config.yaml
n_layer: 11
n_head: 3
n_kv_head: 3
head_dim: 32
d_mlp: 384
norm: "layernorm"
norm_eps: 1e-05
qk_norm: false
init_std_qkv: 0.051
init_std_down: 0.0109
init_out_by_depth: true
optimizer: "soap_variant"
decay_shape: "pow"
z_loss: 0.0001
dataset: "wikipedia_en"
Each number is 128 + 24 x the weight over its row's rms, rounded and kept within 0 to 255. Layers, rows and columns count from 0. Numbers have three digits each. The size before them is the row's rms in percent of the matrix's.

# layer 7 attention output, 96x96, rms 0.26, rows 0-95, columns 0-95
080:117114130123147147168099124106114183158136124104116129124128158104082147150149088149111128136130138120115130140098150125125137096123152142121157101124129110120118144118127112140128131165093098161130114181123122155192153132098122169151128178087161106103089141124106175093086160157118118111
104:151155118112147107109107129103132144115162128159151120156133120107141145126131133099112093118123123128135151127103100111112142142133145109172116128137113145137155126116082159145125115155164124176074211120116154122130072149145152135090117168147107150132115075160151089125125136162121096154
090:122098149088160108148163118081130122140111128152089097154128137121145117131086111154132132147131122101143098136142148118126105098152124119125130143148150135118146085110136174113147094130166130108121079116130153114083118150115166131144181123122157147106126142146079078167173176139148145141
104:131169104130157104152103141134132113169089150165103116113145148150109124148147127106158122135144158112137104119084108122131135122134113138113123140145147117107122184093126134120111148144155109132117163170127182143100128150139143127145121128117143114090182136123200076088143159169103101135
080:177153138137087125150110096112139128112133127127138160126173140113135126158181119153176120101125143119142143166134133146118132124166117140166110108121088101106114165126087124121152111148150132105129120126150141134121090110124152173129134166138108077170111153117165090132091138096081131088
080:117145146131111117117114143118135152120093116118125138164138148131175103121134139108142148142119144140121158100126153092117127086129126116147124110144122138111141104115121134164102085145167134139110177157139080140126157136135114147087125097075108108136133123144148100109135029125148060115
101:139162144075075119120148122159135090139115141128089137153130136136147105140106146136092103163137163138142132163152095127148117122101156148134136107131157099105149138138126131139111171127098108116159128170099095146113149103150140058145086125140086134134093154117111121113065119113128119143
102:155134105121144101117144131134121153089104145125134148126094144129135134149133174150115111173143126147114131124146152124085147139119147136143087134127111114166116143125128107108136168149158139145140156084159158104157103101148093147099121169123130050150096145129110127134097190185149127127
106:099128160140147125121120068111153115160142135122090164160168143126142153107129145104115119102088132114169127106109114136167124160157112160152160119114096143118149129116131128146114093113113113097126165094152137115117106138110151096061094136099131169100092103130150105083126164138143129114
103:119114141145123126140124116137138190141160130152143114132144165128131115128171124104124130105138112137156165097185138116117133130140122124135134158154139140120150138118100138137112131138137157124175096109166170101125149194161102105105115122121118119151147117176181085166157099096167131170
108:140146103163143137190164131158153138171121137100093106093127128129123139142118106142133130116131121131132135114139158164127122114109107113130156149102130150140139151110138146113171158127167119069132095153107110136124119134148113099114194106165176152108177111090185137117111144149137113142
095:167113133103126119128112100117140152133144149139067137129109091108111130099150130153151153118112150142097103166105118101128123167132102077112095097099143143137165143147101116127115122154099140101127155148134159124149145118133086160153088197172090133119144160141108145096115093142111124129
095:147125105149149132103125124143138160099102115135127119088157120116152138181125157122136121107130118131095150175141136115101154140118143164148157132100159102153130103138142132097118122116149139126200152113110156155146141134167133167138085122113111145152123086034098129123156113136114132134
086:113138087104139065084114132127106140107146129091135137135139128132086102116105135135121101138124100154156118132142149149131151133144115115136145119124137129134152129129123171120090149152153100186154111107099096152137103140171065091144064164110120167112133107118158135106143147134148098152
115:134121116103101164121133144151107121137100137119155126110161128147138129128144137134139122125103181107127147160114109125151129139149123121116117170122135097099131102088142146108152135129136111142103099124172142129128118118105176149138113107145102109097163092120174121064174161145148205076
086:140102163112142150151114140087116108102117154107091116146127120136123110126147135138163101136079146106131111154128120135112130123127084150115102145091103105122138121124129095115135124124151137113126136083142120065125131081174127121147182173126107134081169158116141111150091127171092178139
102:086105132147111151086130143121107124123089104133133130161140090112102088125130139082092159144128110125163146135153169120124134122147143134137124107155132128150091125112105147140130109155140134104142183105154103121130086161144144125073115086117134100152157158145161155098100174142141091167
113:135146118102125116070101090161131135085131112100140138125121083122135112105106143108143133169137142115158120144157153161134205124146091152149123138109142132139128107081136140148142136115125144124128096114162080129105100119134117105182122147109152106062089112150159143146108123129112124115
106:108153107123140125116143107138130125119151124161133100125157129127150074139130136087104125135127155128127181117125119158102127155110091117144115132152143072139152094173128104122136113155099140061104130118119115136190098149161160136086151095135159121114116144166102121156118077108108126149
107:175115142090110170164160095146110126159125144128126155155125139133130131133118144150107079089147155090107109117125136142138141126151112081163158111143080155090100171147134126138142131116111152167119136139157083142108147102154122095101145163075166132150098148109146124152148132136113120118
093:147119151139109114138128145134137119116146134136117119130093181098127150136138124164147149118132130131156130119155139140137164118162124106133138151127123160112149167132088122128149115163114110109151136132188135102103092131140137126100114147125173079183187120081174184112113145127150080106
106:125156138114130141129150140117100094156104117130147173112113117148124094146119135138119125144113118135142120105084097160099135111106117141132107106142111119174145116152132135113141101116093114113117122108096065130145133145082148204107108143161115159105104091204115125080115139141145119103
096:095102091129116149096115121115081091101120145110105102136121123112140181139105122139135155133163135125132145122134123099136148128106119125139138174116131126148135120123129149121121146128154132129165161136127131129120180126166137139110157127142127198087152058086151145151120049153121105120
107:172133109091129117098107128144151124126187153128117160131122141096134161092135127148122122153147162102147107134153155143179126149145131117102129100150096123135129158144111123115179137136110151140092114144156119147096149113068096128136081135109160095134152147171156140094100176133139129150
100:100134139140106118127120155193140136134126151135134128154133106114139109139126123179127146109124112133120139162158128141143116114137125140119128131133141144138118173125111132157136084161127137155104156172129124128109064148164174045143139102179137124182116173094112110150095121133147133125
090:105126116113104147146169138163099142168105139154136139141164123103100130144158103134082147112160121139130104133148142132167102175109154129115119111109116100170100150125099159149165141139085130114146152146125101158082172110136112145122121147128142107083118142116113152140135178173179117133
103:115118109092125142149145129134143097138142152112135126122097112132106135143134155143100167126113132127105106120127122131164123151143136112107137135168130125134129157167132162138115118116134137106179101150133132147125123190118108141175079129080133145143074171131074149117167118196168115167
109:117092103117108092122138142159171154152109141109127115133139110121144153161117129117145128146164090121124131137157135145115150107125133162106177092137131165148145139127141141117136127161153116152135165144099133078090149162112128066100114162146132132117134135148065080143139132066129106150
081:139121138166125160111107139149160155143092113129117141116125106099117135118112156133104113116099120094151078144130136065132090163102138136174101164090135107075107136129156133130141111117113145119128164156164079143111079131124184129111100166131141104137133107095144114122093119099132135132
104:118113126094138140090085080104151104101131166117114145126098105104110121120121113138152125113132159157116115151142102129165121149160115123104133125111128146141121124116152115102096104139127096088124146124137095166096120163109141168116135112174097131133146137103068135070183155095087120139
112:149136123139167126122129116119141145138146143141150132154133108108106144118114127167091117144139144127110132137107120124178093152134105125100139147143114122162134150120110157129153133160120136118126203138072112169102128143157169162152155140140126127065159200141138166109150118161159098140
092:144140126090102134097136093135100132130167158098113132129105147119068152109103119102140110141142130082124134103136169142150154131116154073110156129111119131141132130143119146145125143073124107100159119117156137128131145108154082113084147119118149173153120138070114146123180144142154142174
103:164106161107162135134142103127115150131162145128115104117101096092106138127106147120128120166119131139100091121139158122163130138113092149111122126132105154170137144106154122132121139112119133115144144091112121153052186155088086107161182159160162151117124158127132130145150136162151150107
088:103109151167129144103114171134146127124101155132132123142119106150123115093082078139154113128162102081154166095132120154112155140112101122097119145142126144114124154132117149128136100137151111158158086089139162099086153142131168148078150156110150161150160170143104126118169140108128131119
108:131098103096119121092115162166101119126127135137132149094121152133116160163130142155155123122176148108152110146112131126135147106086118120131139136122127119104144174106100106131154125121131130110105130179099126135126136055170098129139135152071161170094131099119166069106134114124133153141
095:116132156152122110178139133141138159140141078106136109133150137140171122127127130146113126149138114078132168142114142121143080126112091135140154132132122135145134182134121133122116152156159141128169065088122122132104086104150129087097129145145176163125138114107155101132144083182152120102
105:152109118109111155086132127126133120150120107149123129135118142159138162158132069140135132117105171152109133176106125124128132097122113133118117144129085124123126151102106113144105134129128156120114165097105119178115111133102102186163133094063124084097064145116158140101098127154139120105
102:111125133137139126110125097152126132111122135145156124153093122129151141154144161128107118155163114095120129159102164133133156127114114146160111133165137077088146154122089127118135135163171126149115109080127121159146091154176126103084138124081160142122151117087136101146074141138122148070
108:099109105151154104150147155141155170112118150115090136109108106090161111118101106104117137137114100131115112104109134095107152147123128157173137115121142161109142136138157121097172108168107107136152161149144154132113155126115103166100208125176120153107112103114118121118073134144116127109
125:141125135115155121150141109132143114136095114097098126087128151120144126113128141087127122136130137120128116138160123164141091107123113159148111085160108125126146130118124108147131129104125116099136109062116089151074171096169149127108102135095064142174133174178129092099128110141161117125
093:161111158086107143113109122152138148127139162111115129105130102123130124184138120131130127113103149121089098139143156084145102120126099151131103145098109128122130141113106104138154106082114122143094152123101103138079167131159137160114120167100169060158136104114149111179098155157118130138
097:123141114137134137108141150116113119140112112115104119114159165121103124170151126132159100125109121129163131111118140096136143100110148124139121134162112127147113116076104142116146105144143095097105128100178144157105114132128128146085107165129136084161130080135108110116196154109112037135
099:140120134136162127095139123106153151121087094138107142104170150118134117135121148084168120108114099151139165127118139114098158149074108130141157102121106132103150116083131137124150110122128152080128196138166141111126065141127141149136137112075099141087143135133141138136176139119126140097
096:181131175103167145119122073136145110123104130104143129099130165124109116125095114106141120118112089127151086117122142154122116137151113116111155124141102109114127148135147105154124123108102126095143127081139137151127179164139174085107177112105174145108111166122164126163128131144162131168
083:164114123085108092117102143127122141111129146143148127091170125168118114078084095097101080101112126129155154167142144125125127125116123112139104125106138132111149117119079161126098137085123145103133096147089114113146113119162103105118125145077091103128121151156134141139160170102106139171
111:111160157153107113102094131125105132104112116138126149083141119131123141148098110155165137122118122131148168141101146112122154094140146143137145137107169141112118123101131143110103134088135115124151141166141107134166164111159137153109130085075131103171109154079178117074169154087145131122
107:147109157095154155131096122072144132135140129142148107123115129129134132149136127115098122146099166112114136138135146112102121147155099134121121129106083097106131122123127088109144137137121127096153143127111141079142159062099137173104180185132069116082136138144151123097138108159117167141
111:117141134141106121150132125099121119113117120152120113122135081121139101158135138133071087107128093139125137117147132115133127088102087162177139113119136099127151116118142131115091165089137091125168061096141138118153146149107126110107150133145133154116101112133115112036107117130123148165
087:101104136123107125104155118147165089104127136113132114138152123146146122121128126127105135085089171117119113115147109147182127178132125136160143142130104160094130103117100106137170126171084137156121149073138132152119113076129099123096171148105131117069144123128103144150127164086140114131
089:165123164175144128138148142128145160127168103142105102104131112135111113149174099151135128109110168151099110101132130120128123137153117170111133152137086123133086140141119155119130129154116102147166119108112112133105169189115134160150110155154118098183113160122192126150157112161146127136
106:160145132084097128107140102142146134090124148097161113146134138153118138135102119123129121077139127163115134110134129115100159163136113071113136130123116134111118107128106125154118128115109117163102152161147153061121149162054132141110142068151113117162133086141121098135134078136127120107
128:142122151121108121131112135153118132108144139118130091118140114114113149136146154149131145146103116174147109137118136078180122115118139138094108142134106126166170133118121126131132139125132154074083160139132162142091140177161110152086096175141126133101138097108133118140148114134223136112
099:141149163131102103133136108138125098168127171132137124127147103080143137133135124155093119158112116136091096107122105123119110116123145110124143097101169089123158137139133151099124122145107111145133137121095134159168159137187155185149144114175091148140138130157089158106149171082147143134
100:169128157092117092150157139101112106129089135083154126127118131129115112087112117096139135118110101115127124114119122161106105101137123099141109097120100137126098105126126145114113167124139138117114117089104167137148098138074124092098146088094158087107168161094176115077117143139142115155
092:174184080117158130085110115133098136156130150107125152127107135122131140121127152146122089116145122109133139124128159121102178112105111143098096142119121133139136133104128114116161093156150152120119140118094109165095085157142107154153166123145184065105127104126136086136111100092135123146
099:115106119122166149123169138122120103098133139119149122117119103134144108096123138133153139134161111110138140148148161127118152146143105127150133130166150152146123110114144116144116101142147112187126170082158130131138125110131100096171180121126162135132140144166140086105146058104080063113
103:188144140137120091121147140138114138112142135111108123140112093112109109127147156145143130139118130148144137177154118122115141112154138113149113118129105119118155122126127138116120121165149149053117148088157121153166102156115136111153099155171139113134160195160174126100079096092157113152
086:145165143092138104094131115145122136131122155120133125174108147124107103079111121101100133130135152119131169141119139147143118157136104105114105147153116130098134140131145137109092119135115091140164120058156063112130132145118107120135177115127195160147136134124139054116099126143122108113
100:109144127116177111164132129112113148173085121124114160123125154138154117150148114117146120129139118127121128089122103133142120087104135124149181094141146135126106085120123124093130147144153118139123131132170091145132173102087119162098167153116126158091085150114120163111118150053105114144
098:113131129119152118123167092118120146116077138123145157120150127123081147154128128114128117149126092120137151128125130054166110128117152111148142120127105135128126101143145126132130137123117080113201104124134172116116101190091101158097138147145125161136128105110103123071090146138104117159
105:126147129097117107119107144112126061127162127103116108108158071079131133158143114150154120102124120123115124109122115145123142122164129165133121116097128112110102102109129153149136124098150129133142108167087153143160140085079095136109118175081152106173143166160144104130086118121116147133
104:111063158098117144087121117147096115127139106142132126115136123127086132138113123093098117109100139121121085128092135137141133151120124117129120117117102106147117160113140132111078106114113108127089163137156132066128128124102119146132150142134158123135126151076119055112166189137154166143
093:155162175137103087124112115122119112110163131113164123159138146123154175138114167134092105149122115118163138107137105118113127116140120159103107141125135140145158141122126151110156156165099111150202099140144118125115158129123160132129142143156154139115184065136149161153135163160127101146
080:127124158161145131086104143113150137128137170137136121152104089109106118107113155129141098131096157107085129102102126109169142132164104094161160113139146111145128123138119085139138136105121117147122157125112152159154203126117142109076159178115137126151171108161149103151117119129101113164
115:140112093121134147125135124093100112161111101111116148128134142175093095129118100128131133113126097131144156133120108140123094130112118116095151121129151148161157104137113135123084118139138123139141113152098107049150086121128164156130124135114180146140195133140115133155158142193168114154
117:114091158160140142126120144134134118142063135142131146137135117158104116117122100094146123108105139113122113094115137141147111177124111132130118139157106142104134141065103135142092127121111138130116110129140114174130102170136179161139129139081116143104168125159144118143186116099063115168
098:110109102138085149125176099124116168138126096120157110151131122117139103117105126101108118092127120083120112113150106135112145121146138138163108140118152151137110114131124138141109126132070103195142084133179092149118153067114163126135139106141094138157108095135125112148129124123135162186
081:068129177166124108102149164135109107121116116127155098105159109093133108110142091133149092108087121128139162079153138145134168091118125121125141118112155138136126125108095157121116106117113149108123092143131113134134139083118120112110092131069159129175129123155113141149144133089148110076
092:134157146110103095111080126128112114136127140106124113105104136133085167155113141161123151151146152113137103161116141109111140113131104099133088161084092110117129142137113151139112124086149114130058131125126164107136121123166108105132110089105169120131112125130101163082169100179106150153
081:085141164135139092122155134090141112147130089123134129139145087122131117128173154111099143119153095153146141126150150126133121118139111156123131103154158116150133122150165146159098138162119113113133137125139178127041131160163135143145176093164097105140138166166116125133146116130144126172
096:089134113119108125101142107130138114124088140148139090137141139145153113137115142129113127116115143110110138136152113149128136128151156147157162161122129132123169138128160137131116096144122153131133150120169099207207082113142159118128100178120119152111098129139127059141126134157160126169
085:149144130145181128140144142140189165117112135138119165117149126151145153117094152088121115142122151117134138132130138119110136150084095131116103099116116124121143125137128123148104136161136126061129130175129148149124082150152147164140125091074107114149137112114149151106113127083118181071
107:123154120136128129123144107103097123148129092143126098140154103087099081133109133148122138128119114119143132110123137132150177082167117130136160117130166135127128086137147188095118135132136125154189161162124147099139155118126149092153168085092125135085107150126148179138144140114147088115
104:141148132158156131134146145171139128124147130097122148144088115149147113122140109133104129141104109138136065161140144120129122164117160113103122103137104112157119160170110131149154127123108146123141158138109107159112152151150110136145087163158140061100121087103096121142123127169179135193
111:139124099173129107150118136171157118092137106103118099129122140119133133145124137137132148121113099119138120088144148139158141134111128173146112147158103116108098125156104127128116118119106133127161085093165156168128191113091092094103106055115120087124124086135160123104117106138125102164
090:164147156153138109132143134138118134138149147136188120118129124151125109134117121140106125103172126108143154159141114132111145137107080156149107119147137154122155134146121139129123169151097145178155140111126107127133137135101120153152080105131091185125155131159187099154155144088186113084
095:089095122151128115134156156139154195154121106154105120110144162141155117171152128128113171126127134103131147148132119126123161110102144138175131132150149095150134140121105140097108099154125131154103123152124123118111106127172135098175094081096141132113176110183097110101095121102104135123
106:144136098128126098119112107103132116163113132101094124112131136096145136114122142138127093126151103108124111121113155136088139101151156142102123113124148151112148112102155142102101146122123161136131149086096127221142097100101112115165123118091137195132120104128112139201124158129156137133
108:136142197085121099123136148103149103121139144126092131138102113107133168121154088137154173154118131148132109102147150149138132121151102109108122138117138134164133130111110141131131109121101076129105107180138127143115133157116079137144151121130131175158131142163156163098149208117119111139
096:124138114103139130107135117121138099104110110131091146143126143134080127121124149102115135159103115121142133165132123102121130148106106120154118116147136134105128134152122154090119137141142126152159159093139159073128160181220108078142130135125151103068130132128134119138105152100117072092
117:122121153153135127144151180126130145142152108116138115136123126116154118134148109145150123114122100105141112127102151177132097124139112143150134134174114128124091097146097136099161113119145138167124131127058166153112119144095205076096165141089171143128112127101150161124099132125118159142
124:112126163143114127120134112133108130100092109133111143115138104098122107132074107097170167125095146110169143104135171136122141093109118147124178107143135126114131103115157162114101126097124122126118115138119096085088095103086117121139129089099118167135120135106127100110200183106112124126
113:189151113123111124125130133096137119114103099099142104084131118096138115119118113128176142099073098109129157119150124125094143096161117130152102134082141111112126132084152125083154139082111130117121108096116146155143143124135128121159151122124145099135094082121142127168155068124114168112
076:126157162107172124119123168142107128149141158099111134112172068102127123124154135133127119121097131106115105105104131100154138127115122094084107135120117119143120148116132119138093140131125144085081128159078119135091120106129098159212157123163152110170147136102130109099125111147108139123
103:165120126100159156104110105135120123118153156083133155113123126134105134158113155096138107169110124154111158108142147138132128119130140099108144133140172082125134139119099120121109139099141104059125121141112153129160127145105171103115145133080109182144155195125142162127128093158142134165
097:137146116102126167162130112106110099142098126152105139131120132127108114126133132137104145129131161142123162101143116159147106130127155112123156138105133117150109126163112084129126132093124129067164161129166130153156147098112123136084131130113196146144194165093088170139098122111162093116
093:165121133127108128121110084146163108147145124126103124140120107120121164135143149088123149134146144115097110161097099151170176148118152111117107128175172131123117111123156141119114144141115152139119146113141143130113142142119107133160098080083086161166152139165068121128127109089175160095
096:121161151145082119120132136145147163148104088122146155127152130085089124164139162151138154122165139140118117141155116124127110125111141135126136102114085114138108125139130173114147123106119146092111168149137121159145131092071108134096089140132098119137162132128103096194143128172144076152
085:156127144126111122133121157165142132112144111113098110146124170100152143131167107133127146141132121108146140115129171111144138145112127125096143148136117155116139174116114150151132098139128131126134118162132126103085141139132107064129105125147214119149109179145143092167157108178136116188
107:140120134144089125109118117128103153089134109100116127122126113159126108148126111167131124127126112125159148136116144137111162081109139147163110142115140092101104098059146150107141105146120143177092127107123161139160162153097186158116157143110156122097119159146115163068156107119141125146
106:122114155169104104153154154107142109156134073143116137139167098149121123156106137127099123117112084111166163165137114135114136132114132127168099107122104102153123133132153145114107129136126109127156155115186140126168082132126120087151079125140078147125112168087106122128167112163099112126
099:121147151105147163136100157131126110143164143127128124136108140094141130134123171100155156113157167142106113148136138142149108121141104151131125127143138121107085149169117160133137118105080138140144137115121138145066127150151086181139161055093101095146117157163140091169141133115153124129
111:140140086093141117150129120121136142162092149106111131099092104171143126139150150092110131102102136134163115111137128123130114124136160130136072143126139103129106162073149114116111183094136134136079135140175111166078162160139107109132152175105143127135152144151147131111120136131164168116
094:194155168109125131065132099146123110124137134127126157156116128147130181125123128119103138141104150108141097129101111128157186143124134149113113115111108130108144125133078108145118124131139128069094124130164100147148125102089115136135142103126164138133093132106147082117079144117165166152
092:130111136109138150086133153152097118128091098063110099094125142117087102110121142133160094144117099152125121128152155127114169127101106089155116134128140162151091126123115142103084121129130105104084173136123096094147121142121111095117144123164135132138102091127178183167123141124141136116
091:133158127124116095104127120110112107142097147119115088146132076125120125098133143145105140150082110136114108152120127118164125129134151186115104132105158138142127118110154161126060121140147152159170149097127128184153154120152124132159116104137126166114173150134087114103114166174122087119